Each number is 500 + 25 x the weight over its row's rms, rounded and kept within 0 to 999. Layers, rows and columns count from 0. Numbers have three digits each. The size before them is the row's rms in percent of the matrix's.

# layer 4 attention query, 128x160, rms 0.129, rows 55-63,118-127, columns 80-119
113:480527509488511497485490471509517508482506484559474495522483469450543457500503472512507450472520499545509499478488499505
115:472511499491491519509506483486440496479518485453507537455473494471510522499486470503462473468490456500466524514481471475
103:502531504507487471529530496493489526460457520496528477519511488520516553493505505515496481499499510494501494522572480493
110:499501483501492514528520533506464480511521486480507503520538477552478470536491492525508488493450493518474533502490487483
117:511540547499503495513537490505528504481486518519458464510441540461470529488486536466469516523500540521467504512516488481
119:492490471508505500544490515508514500505513480462491499511476470528466508510467508485516497506479507540476517536515508499
102:512463505478501506492520496487470462509517508482450515515500506464452497504493454471498513518510517454478471555521490501
112:470492499444513485505493510502521528474491466485498526478510488488527503495486494501476496534526490516496498519519537515
124:463503525476466521477483512481502521534530485543482460483525518516521457513532501487554468497508543485441545479499515493
104:505503488510459514454520493511481541503488493525477481503531488519529485465489532516540497503493519511517480459515469482
117:522500517499461505460520483508497545527508483529517537482511510486495509525486487493499432515517488521540485522501466508
116:499529505460534506477500495455515484483519519500492526512497409442514491458521465492504542480512481533466518498468561547
120:540517503522555504468456489468489545565482512516489465473550489575506517518494550501504513508482531489484523502517484499
123:455469476514512500469459498513525490534493507467527466499540506499526462501455478558487488472495519489525487528496486474
122:497516495508524503498468513480484553505487550503491494488490502499466501504519549505496524513514479497477499514511521511
113:484491490527497523501498465470494496484481469481519438529510426520501523520521532517510513453483476492481471540515515489
119:471495483460501497513534493478479468514476524520535516522565473531479509499497522510507525517548491517476484485522453490
098:468512507483512505518488519458540550515514481496491538481492490530476522512510512452461476485485460494545490480507524519
107:498481509518491530486502542508448521488482466525488496527506500511522408487495515477513470479499491505463503566542494522
# layer 4 attention key, 64x160, rms 0.104, rows 54-63, columns 80-119
107:463481442501459460553539472469526514495474526447466504457490504504524489543473506510501496524487495552507465530466517521
098:465515511494472509480507462522444495450493524527497505488468532510507532470490486496473536549520469494491455495497522541
101:534504522479508487490485525473543501507466468479495558445473555477466504525474501540441521502511516524531499472520518509
111:524501537478505507499475544506511510478532479512524443493446527474524499438515449443502511488513489527501510513488531496
109:527470540513476489475509516544478522520464474495498521502549491430559495514478516494454506508469497507466481503459492508
104:526491486506513460469479458491495473481500501503460523491520491473525513516535477510548516474515495466522500481502499490
102:522511478505497521473490522521469486532543479475470493505541482518532489516504515510488521496471481475474501483486498492
105:543518492499451461506519538497506453461486525460505514496460506473484541510457528527522514547494547483506516502490569480
117:492478503489484425526517517520464500508471471491463509520481490441474512514475566471463522514515476491516502510504511474
106:520490501501531529495494511550525508502521463483550522502487519481527524545485479492533485521489466483517513488529535498
# layer 4 attention value, 64x160, rms 0.107, rows 0-63, columns 80-119
096:462493491555468522494489501529523520513475516508452518470471485495540477525521522455482527467489479505498496456504518482
105:482497516468484519515520476527514454499488508473494512523475509475503501506530490504470508502503521539471524444504538484
106:520496531473511513505493476525535532483542489434495552485512465475571508531537548508500485506483531480485467492496478449
103:481473513493480507486497493556486510520479527509506452527487465465517537487507490509500483497504497466487510527488496504
097:509502499517490516474519524477498530520453503541489517500551473529529563474483508460505460497507477503477485465505526535
101:466519489461469494463498470496505552484501485529470490490509513473491524480503507458517492496473514489499493482486493486
097:509498509520477498465504449499538495517441476502486505522530475504502508485502513535428475474502467504512498520492511494
092:467529476502483497450492506488491504488453525496476476499558502490515536510492504496542511509460460502492518500472455552
102:502515489442551459492540500508487508489492505512471495517473530494505532499518464534497497528501524563485497512519505521
103:509534513469472502506526525517507470506474544505514528509505480504503482485499533495508485501549504517489503459478487527
102:527501457533495501466530537462478560523502490472508510507503517514488494548427507505471471483503483503496507498521447490
100:491499502482542489530513491495488444498487469540499455525491494518488569531487529472467482553512488532525499458503477459
096:497506501476504533497485475480507457478498529521500485426506485485534528497495463501482498555531459480504527498409478510
101:482524490511505513508454500464502494538518544506505483527453474496514532500533533513545563497447543466530492479492469500
104:553502508471498489473504506474485497510489536490530497516504561471510513453485548513506487556486469475498470512486509514
105:504526527522442481510526497494461494493554526536480500522534523529450500466481542500517538520509457505483546487510498511
098:548465527465472485496508521472472477518433507488471479507504532474502477521531531507518490475509489477515515506540459489
093:463474495520503492488471551522482480476480488511525531465547494511514536439479454501496495522488481496504508491498513507
103:478507510506489459500473468507491543485481485470530487478487485500504495543495494506555486520437513480501451512463469508
108:470494498463468488551506485485513528540545466499489508467498526492499469498494517577489461478503505520482493497484524484
102:424509507455529487527483540480480478471503541512514480477511469471534507491471497508477505511505497474521439477495483471
095:493504471491512506515490526495536498497475496508459512555528494502500458481522524485493447463479547518526543508501472480
100:493478499515527496504503454510524473509497507509570504496510475422501503428468484491475471517528547507475491476507496503
104:502513495515521493521457480526543489535494486535532509488480439472482529508526487518523468547508495523455513467521484455
098:491508510493501452490512453514497515511529482497510468486468522457515540509488539506509521519518472481478519520530475509
096:510477500487483502492492483511505531504530493489506479492485481487489466490484502553490480469500504480504512456470484527
094:508485549498547498520525480482508519536503463525483491493470472470493507532521478459524512513493449543445477491488516516
102:501540506504496499528550506464502515451472483505507491485539519471480504478510484471495491551499572497502502504492498511
100:532467502473475514508493441482481504464487518486543499504506500498465512495523493509504479480535499509482507511509485517
089:506485492521523483505474471469484536489500539477504497512467524474495521482488530469528562539526507485465519448523507502
099:471487551507452414514540515530471499543487514519503514479488498510476523510530535509520520503464528497514497474557511521
103:496511495507483506525553490509513513511503515506505496496484477483554562465477486498478537461485463519524519505536506460
099:517473492471495511474560513483492496514499489490513534503568480514501484540491479479559550548529509527499487479532540459
094:476488491477514463516493455458480521473512510462498461472476457497513500486538513502569503528466468514474483529483534473
099:511509515507507535550500537478506444498514474537502480509516503498501481509570529497483489481509562505480500509492568498
103:524515475501477478517480495530471471511495488501524461480493478518504502494470501466469465525494496476528505515514523478
108:494503513522478486468495528495528533488469493487536492506528497471500425505445508491486566507469516455531506498514475532
107:489519540524474471521493524477491525488537521499482510456462463527495495462441511515476524512470513496488519562500500512
097:491502472493491501485502500453496493489526464546489510441493496552511523499514541500520518488473512489481541471478505472
103:506484473504470518491508530555497497521501485504472535462511544538485505488462491550513510474470529552539466539491475500
102:521507520523531453512513525486483530473496451455502554518498472508491509531481518526500476464491476476482502519490498489
099:503488508507496505545491529501507500512525524488495487563532551487519499528472510521509525439467534497492510483491518521
102:490530538491466530488522476483474495522517475491522499521513467532518469505534539514492508525501556475480478498462512488
095:532533498518511516515503491508498512519537527541449512487492487476490483478521441486509499494498479506525530539438538510
106:507480466492519555567518529501483487534487496506513559554517493497490493518523504500468512506486511471490540483494432516
100:520507499496471467498513534447513497486473456510548524494489458486521512464480503482476498505474474554486509524483488486
097:471517502483524445522495514498524556508529490495539479547534538525521428494502528509529498450519485454521472526507547521
095:542551490517522500486538533460534498509467492426502508442505504517475488500482487533511487518490503510502511434526527508
098:475524484479527524516513525544520491521487474528488441490491519527495489515526517497513482524449529552485487496527483538
102:493503503482522503470487482505530533501493515491540453461477486522507535478514522524521471497486481495495512519513530507
105:506551535435524517503526546515497511498493441500498457517534459491523525518511495515487495502509510478490548516483487545
100:474502473525490531500513485482524483482512507493507480528500506511504487449504477471468507482515499486508470520505520519
104:528502527506521484497470461520523459497474471495505498471522490507462446436501487525523504515536506489479525518560482495
100:454470505547522515476511540511454499511476491474478464454464489506479490510470457549476502540561467505496547467499520484
102:470525497456477503519525493472480497485516504498514502472499482511502510469509538480495488506490488532512502463512433492
093:552531493507422515500528498508510465505494491473511493519550470475492507466468527519526541525541524518548480501522517492
100:499503486473492486463509529481537463484513476491511495442481512465524516498510577450543478535525489504488498455485507498
104:497527488458529476483539513511483507516525474499537494474504513478493526479509494489480542509442481482483511518509458508
096:481469515502486516476503489487509523508513469514478520503527499498534531484551495539477469496470498530502545473521468489
093:473458534505530504489483535530484522453496556502497502528492493528463558448531497474539500498528486509473521491526520494
104:471470463459487541508508519495492501516514546498538535504449443496494503470542496532474455558543491470495518519496499531
098:513466527523498511502526491477519479499477508509543504497495489472540502524486472526500513433483488503481464498486527507
097:482521507501490480527489516486503483500489465518490495535481516462500472481484481525546461484493526556517571504538476554
098:505546515466489460518477493536505519517466517496433496504490515516466463525513495514485517512522519489497490547490535495
# layer 4 attention output (transposed), 128x160, rms 0.785, rows 0-127, columns 80-119
080:521480486494494509434507481499448500523477498496517501446501465485517500512489527492442453487521498491500506527523470473
092:560443500540492495529480499494503512516496506475477447520470469553480534483483492529505508483507499483457473459483475510
096:532482455487502508490533498520482552521466515503498509438498524529470506467493507518494526482521525537438518508501493502
094:506465500503479471496501493468473493539512516501522527496487523560499485518459538486498546520497497527501530486527518530
101:520484513482492463543503507532470477505488474464486497525481496516485503496492489529552517544522553453530452487456494524
089:520439529483513522507496513534471512470487531494483488530531469484502527518536518516483507428514535450470508507512485511
086:455544496518526460506479525481476467451460467492484468488481513513519513534496471500495489502528458542541520459497527519
086:465469486506494490485520508483496516567504436443516517482477486504488496456508472487511505472497492517542498481551486511
097:478504502519513555494487498539465494519505481482523520572540479498465501507527560502534502482516493477540518522520499464
099:495492519498487510531431450499549459526508500500481489479477517444489439477458485521499508519503533534515508479494513501
088:507478525511456502484509514524524460486524503503547488490546521512516535489512465497486504496521499510476480496474499513
092:502456447486512483479558511496541469548484488465509475474502513512510487541509454545485479514524534562512509534472474471
087:449499572502506511466506471495497507503483534481521484481470481490494495476485528456484479489514526534539516510531508499
101:540489519496458518487470527510501509471492491519512526447456519528515468485496491519514490500534481491499492543527464515
095:533526506563506450514460528491468510477503517518499539525517495472490526522530484508480488478489491503476469493495454536
087:483546556489546488530470456467550486519480478466494514553561491448463555522417483519468440480520492539499515489470535500
092:466544507555510505506518547528503484491510526503486487509510489471533515473464493464483490522495514511521487489463473509
087:530513493483507477535500498476504507493488537509509522522497489498449471498501569480532489450516556474462497538461488537
097:551547528504515443510465515535489494514533491560520531441492531527498521482477465531533496520518479439492524530511504478
088:489465550486512484545515501492498465460462502440496507502534519486507510480481521502468442494466514508492474483462492513
105:488498491520508544492525495533493517517475452541465458525515495490519550507482505505528487491525509517483579501519510510
083:470480483489490509496532520486531480502539468530487514479504507468526544479552494479480500515464504550487520489523530478
094:500473481505507495519464507491507516528449460464532521508470506549498507525491543501497543492461456560459509459463492504
083:469479528472540524495500496484522467451517484573531464501491502482519509521536509514469452559519503466513509479469527496
101:476493476514467467507465512515478449489442496499489499463499472468505491488473479473489471529471483471488489486520522527
091:473479521562513501472504520497498470486503532489536504529512525490500512522485516501530506510527490449502501454508486488
090:518506520526531539481501524526460540488492508484484492516515475479547518510507495490511468503487467540522492529523522487
090:501476493500516505472532471530487494504525461484472483490455451504502463488465480497525489489460511475518513483530474466
085:494456501532499520475489494503508528520535511534516490498479555483522452499457511491497493532478456514473516501546488490
085:496493512488485486472508481494514525499432538466486521501500448511525474530486479473523481477477496512507533491508519489
098:486467518506483511512499525522463481476489510504502487555541496462513510483509509442502502483514483548506504442540476500
101:510521454502507531496515522508494496510493455517477523494484514532536502517509490506494458522504499497458505512519471514
085:467463468539521498486469500516511496460514506486530493512469515462529475512513435552500494497487511507473503451527472499
084:514478520525475510504487532478529514502519500519524489497525470519541534535488471522509480474495521479499493516511507507
087:493476499524500537510487477481503472514440481434537532517487493529509492490505500463494528526502457532554502447499472537
081:494457480518467510513498492486517501526562508538531490474508477495506472449481528491537534486524525544504501534481512506
091:496544519506495521484507481491480429501476527493500492527495494489519502543503458456501492491519471498507474531549520514
080:507488521497491512495508554474508541526490499500533517487512566543492541534475533548500493480532538497469522420486477469
093:482522537503519505494498467465505496517508512498541446508519425523467513545543477492521456497494478516539499515513476548
081:495486529519565452489509471468495481458556510478507478502521481490504509470492524441444527498507479474514497492506520463
089:505506477473505500518503481493541547517546545539477481477485505516467508458513539497532518448503522500482519508501556506
084:532510500503462498484508493502495471547549526512526460514551490485475476500490465510533460525530507494503450483506518520
102:472507533503484521541483539522490511495533488506543495509529495480428491437542491468504492516531502489500481486477480511
089:505481492485467579536486472500516495501462481526499496462500534535529480481506515449462521477512499498492515495499529519
091:488552500476532497500451478524477517509493464486475489484524462463496541509503517530499518506478529510470512495486549492
087:486508503477474520461482485537504502503502526503508487503472526523499523496487486478540481505528497467532480461551502532
084:500511465503501504484500508500493523533539472450464496486526498494468532516512553488483465525511526458486496482502499474
085:527507499521504495531491480526527506498450507536516474503537526485524510499521516501473510531554494526495503529513505500
082:466523503479536488519555466510492518526527461543521540510482501491460501495506514494503513488513449476483534507488475452
081:509553542480512459516530475487528535427541519482483516476531541478487453451508500497453470508493461479482509473514522467
086:504505486496502510476542553473489460472513482496483489473498484482505494517460539496448497520458488518504475482475474484
094:494472527496458507519470496479444471505499488490498509525522525514516468497528521474555491528515454524516493477501486498
090:504510473464532500490484482477490527510487507515513497512534491525525458503501523501516487463496519518563480541516524534
094:478498533500511544473475503445515510512470520527537474507488501530476489526524514497463494473475497476528505455524508458
088:494532474482496537462498512525511464482507469475420536532489501487532563476467504476523521533499479517465510543528509511
082:530464546502508474468528526502476482504489509475468487475498536505471481524527487517472486566440505540507496537567528491
097:477517493541511488516474506558507544517522542505487514511507494472526539478544489517522476481498496514505486518486457508
089:513475513474521482522474471521517520530524524500524488543500502514502477496490467540441533478520515531529536471511482519
084:475507511492468529488467515462488469468474486501519483493470494520506487569500515472507476516473466491511495471520563478
087:484464464498497505524507491522526482500504499458497457508516475524495506490477488513489484511502567507510526483503523506
091:495476482505515514510493477495500500520448543482496527556526489549481535520487520488494549529476504497487514544502485455
094:512484488474520462483491489527531502481504533484509555517501530508503472519521503486474494507508532516497506538534478498
092:508496454491535475458496508516485499560511467506554533512482509512512502505483489525510504465504503550507531506463474456
088:418498495507497554493506514515499493455453512499504522474479440508489490497484495537496491466533481478477511500518536538
111:502512508486521471536494490482552510528529487496511478548488517522481474495507524516555564550493497523519517518481496481
119:480536498538494472495507500523485522506495508553536517480538529473524477531535514516509486508512533522551510538496500530
113:468520500525474444506459461500499458499519496523501532552491488463507534519472465527474493497500521479524500509497502507
111:516492486506548468513491494491540490465482465466462463513491514463511510515523516498545527488540513489502502493459478470
102:502497467518479526507464494467495468491543524528515513504516490504504457502516545506505495520496488546484545499504490480
115:467544509501514492516469495479514475502479496439500519497457522508476489520480489499527479535491473559536503503472527519
109:513478515500452560510518528512506503572512534503498527479498494489483518491506498497489530529461561474516477542516485501
105:539510504460521513524500479508490495455462564494468461499528498540513524532483529497489541530503510506458531536473493494
108:494479515495496485475476470490508519490507491486492464490497452449508510496503462520454456521527529509477462487442488517
110:530506495491494459506499543487445540481520519507501500502540533520500589497517487502471513513500482497464493529498526491
113:552474475480543475520497490499488496537500487500509522495491483498506484539522537500525466515508515466534527494533493511
111:513504542469476508510464530539474534460524526515483533488522515521480486448543507471548512485486486531474535482501528546
106:528494428466507477546474539499517490450475476509476477576579515513531507530477502530486551501508504479494514525500531485
111:483490465469541491528522492509508514529493520519479445513565494541500535533494502484465496506480526476461468493492507489
110:477505484475517513477528518518529464509529453468485499487495508519511500523488485450551497482535526507520502542479542458
119:508471488548492542472515534518480535476510502482501517480449519516524480481542491468527530490487504475487524516504493525
105:526478489471498496510460456487519516508514474492507520525502473503491480463510532535495521534552528509489498521509547528
103:525519488500507522472453480493464492471502494490446503496447501524557494545499491525491542497482486470537472454511504479
110:430466458484461545477512474456523516503488513474460510505458460507492502496492503514469503481501506575481495487477476549
116:487553502531521530446509480508516513505512527518479512488486492484490474572535444503486535496518525501482545491507507494
113:497478504489496463513469485462495506508498539487506509506500493510489477517486464525450494500518477503514470514476467501
104:487530546508525472497457481517470488505513508467520472478479510483500458503470497520520540484522490460483508504495528510
101:488522497531475507459539492512464462483493537509478507475530537463512498530545465490509465468519549467529468515474484481
116:491502484566488478506560543524476498497511517448537456533498517499504500514485480459528505439547462496507477468521471471
100:491481499489524577478515469502516517512540503508478477552505543548479505482524508496475581471541508489485520504480478540
107:532499516456507500516527521482536537519489471520474482514465460494487473476517511487519521496466532506534481520520542495
106:467490483480477491486478470473534450499486488520514500527522511538473461498487515495500545517504524498479522464482496517
110:512532482508508493499437504513492536507509506480500484511492510515492517502533540475469500468522445520510472479477492499
114:501510503497508492494462544507519514480504470450477495454510479525465506489512493487491503478500515518514454520482498498
098:516479489478514493525492510511472459548542465492472516508512524523453538513516488482481475488528524478482474487516485526
104:526528461520524515481502464506530489516518495506492491445488505537467471511516470528493518539504481511466496548473519511
109:552500529498530461500481518517518472464476541487522512507493516486478474551493524488538524519495517490555527487501489531
108:577537503486472497535478508486528499503507451534485490511522459486436506476498553471485485511528462496511493510475496527
104:501551453491492524504484512540494510540479507510479525531497539515497519509494516478472519506511490531511502472540458551
108:496569501513544485502560495517452507509567514569474521518509497474504515503480489505519503507489462480452480512556533509
114:487487508475509518526497482482501470501459523499471535521511509519483493489521441553495474513480477500515500496545505503
111:485476520492487484522498477495499536458516494522500526501511491524514555474515563503489456490467473509518506492470508482
121:524472507533497523503525458526494459477476488532484504516531479489505460451550459487509510527495482521513467577490565508
106:551495509498487513488476511512473467498496498500460538501493534490524488471442506497512483486522525517479517460500549493
114:524545492472470563491505483472508509500493478527473486455457499503486493519496487533501452509475516518474482490528517497
111:477499493525498474488498511513448452480477486475501525507495514513535473483505470519475516523472491500550485530489453490
106:463471506499546490512478448507510503450497513521510485425454520527490523486494481482491506513517498510521522499460429455
107:499507480469519442473509507502506535498487496512496483512495512512564494563454473484484493501532494555487492484494503473
104:508503532506510496468526505519511484467527510497537507521517508529489505540508481497541491517521504515487466493502445518
107:505496528510490483495534453478513530500499519504501485479521530537502478499498490497525441461504459517499495482513495495
109:499512478550513495491501447513484500488500475503491496509477497480483476498491516531479525476486498482464521509490538454
109:496455552482510525480489494497522506509513506495501529500432463517519510468476499534489532516482505521478518547476482498
107:511463479509501494503483503484476518497534513476458509509503487503479478495522515491518494486493487508530470514480489466
105:541482503521517489454481541473493481485545526462516481474524507482507495505494490496509495483486514530496479528470519567
111:503465456550478543531470492490521472526489511499518507564476500487521524550510499493505531503529518514506488524466517507
114:465474531518479505501490446498494521500491499504508478492506495521559470449501492489514510486519503493512531506534510509
107:452519517482507509495475489519547527464542516499509502496476486492463522515483460509435508495491526459459492544501484479
111:470507484517497475515521517485501500500517510462514519510468487435521501482501491501480554500499489483462532456520476509
105:550479499521511474540478504523530514478534496501496513497507522504541514506492516490481473479517505503512462537504492519
113:484501489535537484522489510539532530541526516498503464495531513475503440516481496514477457487523497483502442491468498473
106:467510461493498495492522466490500531518522500542525524500505485481479487497522517495498488483516470487507495467450435501
102:497473504483493483503497505464503505472424429497503474546495523500481475499488487515468483514511520512513492492485536471
114:500472472539470520479486512488472451444456487469502500468486500496476540509505535480559495518478527516493481466481540486
107:487515494515513495516484466526558511507474504465474493530523471488488477492537532523527479489548529471501511527487441529
101:515534499495503527508511519473489500534540492518526522488496510483501480523488486525511478500506455469516435509446515509
121:491496470473493498476487532486509491488571460522507501437521540456492475535510478486540488479542495532479469471507540503
111:509518511516466534520516510489485485501475465510515512459520485513477529488479541506546514540482477501518476459496486497
108:507508467487489541506526509504511498443521516479445483440486494516519483492500493451500465519522475483471442499516501530
099:515506501518487509495499488478491517524550494508477483509548567507495516470465523489523525511470501548465490527473447509
# layer 4 MLP gate, 512x160, rms 0.304, rows 0-37, columns 80-119
098:491489522484467472468490511506498527530489507503537520449473503482545562495494489527445480497504474503438469497487486488
100:521489532525492510445437523479509507560520508509476508519520441467500491440506489487497503519511546546483523499483523510
103:547449524478498517530499461487495542482496524497495559480486500482503500495511521487491556467478528474479514463487476521
096:465494432516489502473411469501532465505505467509476517497519496523498508543479507529479484514490496470525486521471462535
106:536541494475480477505487477542451495508493505483496449470548500479463499481466504491461488475496526505474473501493496496
103:478493507480497485476464488466497557541458477496501477519491542478498507495482500527470469465489478489474500495496477486
098:503478497478508533493474526506534498471541444513481449557521489461485471481506544502510505513506446518515501485512515500
093:508504522494495501460513520481498487469512495483507496510514515469504460529527501517517501476542516513488493506526522492
099:524507498496486553484511523495501542509470559501480530523498522537530506491462463500470538487476524450454501488525485491
099:554460511473521473523472533496527501505526486474487537493520538493496522494475538506497526474514505513475447547465501501
105:530502513496488524517474546530514462480485504495477478512520533457477551530501530517493474474520472484528436506490546517
101:488479519561478529479468506463503513483504511483511503490510524462495519483447486451498428485523475499498464502494484482
097:489498484504496519499500452492470465529474476546496446496523529470503506523483499485513484483492487534528519522549515523
095:503455478528504507500486502490497470471454505516517495522541489531515540515532499494492510456472533488525472495489503458
106:480495486518501475528460528463520528486496491494506483503510540490514533492487529513544511488458529518492480458482492520
098:488480517508488518504477481459512532539528505520473493509517429484492512514514472511488486490512532524486453501518492477
100:516478511538507511478522480496461527472497506557496520476500522472489486522515532476518519460510469499491527479514516492
103:522517517511530533482472494515494498519488485526497522497518490488563518493471472476448513574522488492518475505524524540
099:507504486498498513461467557513511519512517457507494538490490529488501505460470550501535534509539468546507484499468515528
100:504516524541512475474467519525493522456517507442506537532489497522451488454522446496502536527471511496482517522413530491
101:525470510469497537524525469447498479442490481488472492546508512512542520512555478496518498475489440510484501517518451473
090:534540523524472524474496502495517545554496506504473468493471455494494481501487493474483505442481459543472496504467498497
098:483497474468457519493493497470515501531497441529495524495474488495493516491498500513507543492465510521489529494504502510
103:500489516514581487502493463551507507494504497507525516498500483528503519523496505453445476468458499520455501465475484521
090:514480484536536518493517463493472476463465477517509525540520529479532482531493496496505501497478495504536528464467522526
098:503488554540524463491518555428505525522494499547471499478504502524490529440461532518473514499503472534492511473494503491
100:511458561477504512484486489512493509487484506492556464515497512534530503507495480502523519484481501459470524490472518500
096:536571529479500471509498482511529521485461446527481458444477478458512510482519485479497469503474524516506500507439518552
105:477518477522495563492463494481512519490546485527462537466503505482458508467491505473513511489519496492490534511488565520
099:482553560477533504531478567493479500496486527507515443510515488466546487515503467472479510491475484504484484500461513516
100:510482509514472518515488474504478509516457485519504548543518531529548518507531506503485471528506481504478531523470521543
104:471536471502498506455509515467522521454548493549486469491457503508430490529515491494508469462492473459493479508511478455
108:483488484492559490475500503467533461537536493506500480495536521505522508474504467526575432482467475527557455448465487496
100:456517472530541503496476485497504524471475502486493501501537509507495503515475498505484513524554491551493518507437514508
101:486545458532474513490465535526530525505477556525441525504476505447494440514519504517483520467461497519514525478485534508
101:571468463515529494514489547498487509498521464519448465491526499480486516517498518490504511473486514485480525456502490477
095:505536499500480545482494494475481490503516509496447487459517533467513476462462501492500532506449479515414532548503453510
101:480511511514511486523480488535469507573497484528513489510519509477530527500530549507478493540527568500516514516485510497
# layer 4 MLP up, 512x160, rms 0.318, rows 0-37, columns 80-119
095:473510516487491505459517511473493550470490534482509522458504497549505498521524519496502488492476468491485502518473497529
090:508479532480525523462476454515504457515500531512501514479480482442504469494512480446512484490511487515486540514462492496
095:509508497489519490516531529532517492516497475508492468493478493480522482483525479484507449519473488532499469477505479488
102:481493455525449427439467512523475480481499533485506530533506500496498487526458529529513523488508491492539477487479496518
107:516545494478462486476488549518472505453475540483507502540521492477520483520476501505475490506507478571525472469519525544
102:524530479516442463510514550521468482498489475490520523457493509503515483474502494483496490491485507502489483504470510535
106:499543478451499490480483480455472488538535520519515502489445477482503534490517505525479468480490489513514508502493489525
099:540501499472532522529493509491540497490483463552441473491499521481494515451483482497504508484517481526511453456483540496
104:489523523559504474453465504488519497523470493501505533530474471486494506497478484504524515486503490495492478473488498440
095:458582530521454499481509509498483516467486506522522483528501527516498468461476472522503488549501478478502510451511482481
103:477499507501496539487469507523467490524521470467504494493487505558462546484514509514503450490509516463544485493487540509
103:458479520542504541480488493518463517480509515511525488466480460457500524497489468483496475538497485468517514535479477477
102:475496498492489557505487511521501520482506468513488533518455506530480479533526525513512489521534510537478515518488483471
103:555475516531489467511511502450545541476497513540473477471496496459467500516452504534477458491503481475505495561516498486
111:486506479511490500496518492499503440518500530517513487492496515514496512466574488546500508531525495494552476510525463477
102:511516449529497483489526493530471500507505504511494533456489507571547487436529546519516530509497527502509541457489502502
098:487540521480513512543489515521486480510497528519474519478490486528473515551493538480513500487511482520491467462473496555
112:450528521532492500508504488477505460522503475491471499530472502526489492515506504479467530497536505517536502531513465504
096:478536454518499511482501496494543476506507492491509509487525546466518440471501525529486491541499505475464503534493511489
091:492486552490492532483526511484495509511502505468530473494542518506517519528524505504505445494473493502534525460489513456
103:520500517516512516496499502457479500480484481512524513571521516530533503517521498504534525514475449519489481510498483465
094:518478497476503521543497519529482520426520501511529483501547475510506501489490529498519453516472499475513538505546515468
099:502476512425523487453481514496483540509469492463512509510510494502504485496478462510526523524489512542489523479526502500
100:509477517486525464499479491499514498496507483502500523493496494483541514528544508497478468494497497557498532458495525535
089:458492493469471498459507530500529508550542528472487480432481460470483506464501476497524483496507488499460467535527447496
098:479478464522471503563479489492532514515505474476568522507494510533470476510472458504499455468491493471512440504468481494
095:561534484492470539451502515530472486497480529501503502504497482516504507470566478491511535514447472526507524496502498532
104:464512455513541453518507471499487505485473495489433462471505525468496475512516496525510481490497538481492490494461486521
104:549510518496523460492523447497473485563520522509456511519508490498533509512510480513478500513512484481531432501523530491
101:436535463489510515484507549523524520445540542480492486522511506484563531506488492490504475449489516510515490454452529527
097:510472486466489476533519497481517488507488512541532502513531519512492491512497508502471500526471492484494536507449494543
101:495534463482510520500500486500518503499520496528486499477528500521481482497469482480470523507475465442477529510458480481
104:520444506500524531483523515481487457509518479496477485481477498524518493500508507461546542506514523509512501504503517470
098:497518475552504508473494513484472529467515550500496491510501543518487520515525498476536509471532485522511479431469518491
100:512508477523486511498471514516491517483466549507456489533516462476528512532512515521494502478525549522495530500476531490
101:479522491472543530530442477512493528513507505466505497517484492479475495493537482509487530510561582526538526508527508489
094:530499477494481491456540506490518512554556499515474489489484481486491482505512512510525543484500488521496475532521515538
098:501490487501469487477484510488462530452508476507560528490447538511473510486480444538502531496490453542503525479534480484
# layer 4 MLP down (transposed), 512x160, rms 0.0941, rows 0-36, columns 80-119
098:496510518506486523502495528532539518482498482476481490507460512473482483475558468531537500512542505523462524477516475512
091:499496495542480476475527536500513476514503490512533511521513512514487473476504479444524500494504482568520566440506486507
099:529522489509501480491512506530499492519505524462467481505438507530536482477443491490475519479531496500464508515526490520
097:524477484512558530522525490489535487510522467507489457527528468492487518468520496456520469481484554484486518514510461473
109:521525485507487494494518498497536495451501509459472463487523533552549487497485495480475525507532499531459466496466462521
100:488490492455523473515460428474493481520518495504466492510529429519473501459506488518502521499465486468521484505475480520
103:521488516520487489482486480465496468480482490521522480487486472463485482543511469512495498524469478484542486556518536499
097:498495464496506536476511491494483525489521504481541531489503509514514461506495494484476480505470491504502441528491523489
102:479520490508468469479502497528521472512476516494514498504475527538513541475536485551469518496509513503510504486516475528
098:501502469503489476516521464521472486538509512525511487496472504491510530509521504498477505510502518518451490484467510487
105:539510474530490569493531495519454462509485478485494547488500443431477537499501459489481544514486515506527498468497486472
104:518526476515510499495497517520477505538500484459494497468515464500496498553525486513489488496553512476506497537494480485
101:525487499502536511479503521466489479496528513493461453487452500448518478452467498521486481461493531524504485483513448500
102:503498505486472564516504511509484465547443503491521521521465477488479470522502488535489494485526503460500460495491525531
105:481494514458485493479478535525502517478565481537520527435485472505530504489471506473476508510476478544523449470525518536
099:481520503517493524480470441498509522478478493517511498528513460470503502483501536483504504510505520503534508496496508487
104:495550494499462503489477505504470527503501487546495484510515514464502486483492495495525550557524472448503511524513468489
105:524475472538488531497496460495509499503501501525486501550510491531476500525515530484459481481513523520490532491454496524
099:494482516514559483496492530492502490535477466517536499508514435523499479573436507523474479475498498501509522514509500531
097:496493509540509525533513466531510485532510522469549507476480530539486515504489497517478523480481468527505480537481524511
098:495459459414480486501537482471527458514487480486462524493513445487498517533513470477503542483504487476521564485482483494
097:511510513472506562458476509479466486499495498459511484493495496493473514485508493466510461468513501565490526522483519483
098:469528497432483481517548497529510481511537486506542444478474501485493498532520519529479520520491535465476516517494466477
094:533471485538492510536520494486504511486496508522517491492505468486462453474548471487509544514508474471533496518504537508
089:516538543479476499478473548494491554481506504508483476529506505467537491529474506482498493502530493524528469504496508507
096:562503468530509515491510438467498491505538494499471496505508509489560514486518478517460504488507499530490521502503487484
092:479546481492511463497447480477544504501498487539472491485504492527512502504513507512477474487546495491510498476477498430
105:502499495460521517492504517534511458540472508508463541449507485542489519519543541539522493495493548477502525457484487463
099:485543439508547483515496503482556465503475514524526506522521512490467498491499504499468474545480497526497519479527517486
102:463498513459507526533491507542477475519502527457508464471473501499534487497482501472457544488527478506437473494473501539
100:527514493537530486512535517497484529480497520479500503485538482508490491494517456491496492521481499472477563499495513537
098:462486498467520496486460480501510508525504503451513439535480470476518504509500533504516544522502512508467533518513471488
101:513482527466473475449520501495513478480544527491516499486572544478502473474473554483509478478505525507490497496517493512
101:452511514485543470493504513475480520480510502472538505480494487523463467528513496527504467475512527468488522504507521481
098:512485499481534482468504511511487477524518529505486501499509505464510468464542539497527487519494481524541507451523543566
097:512479483519529483488498497536519483513446505525488499488495477491457510518516488488495489481463490483510539473501514447
095:506497453516480467550507475526504485463448499515469473495527524492504517499491517514510414507461527498537545465513512502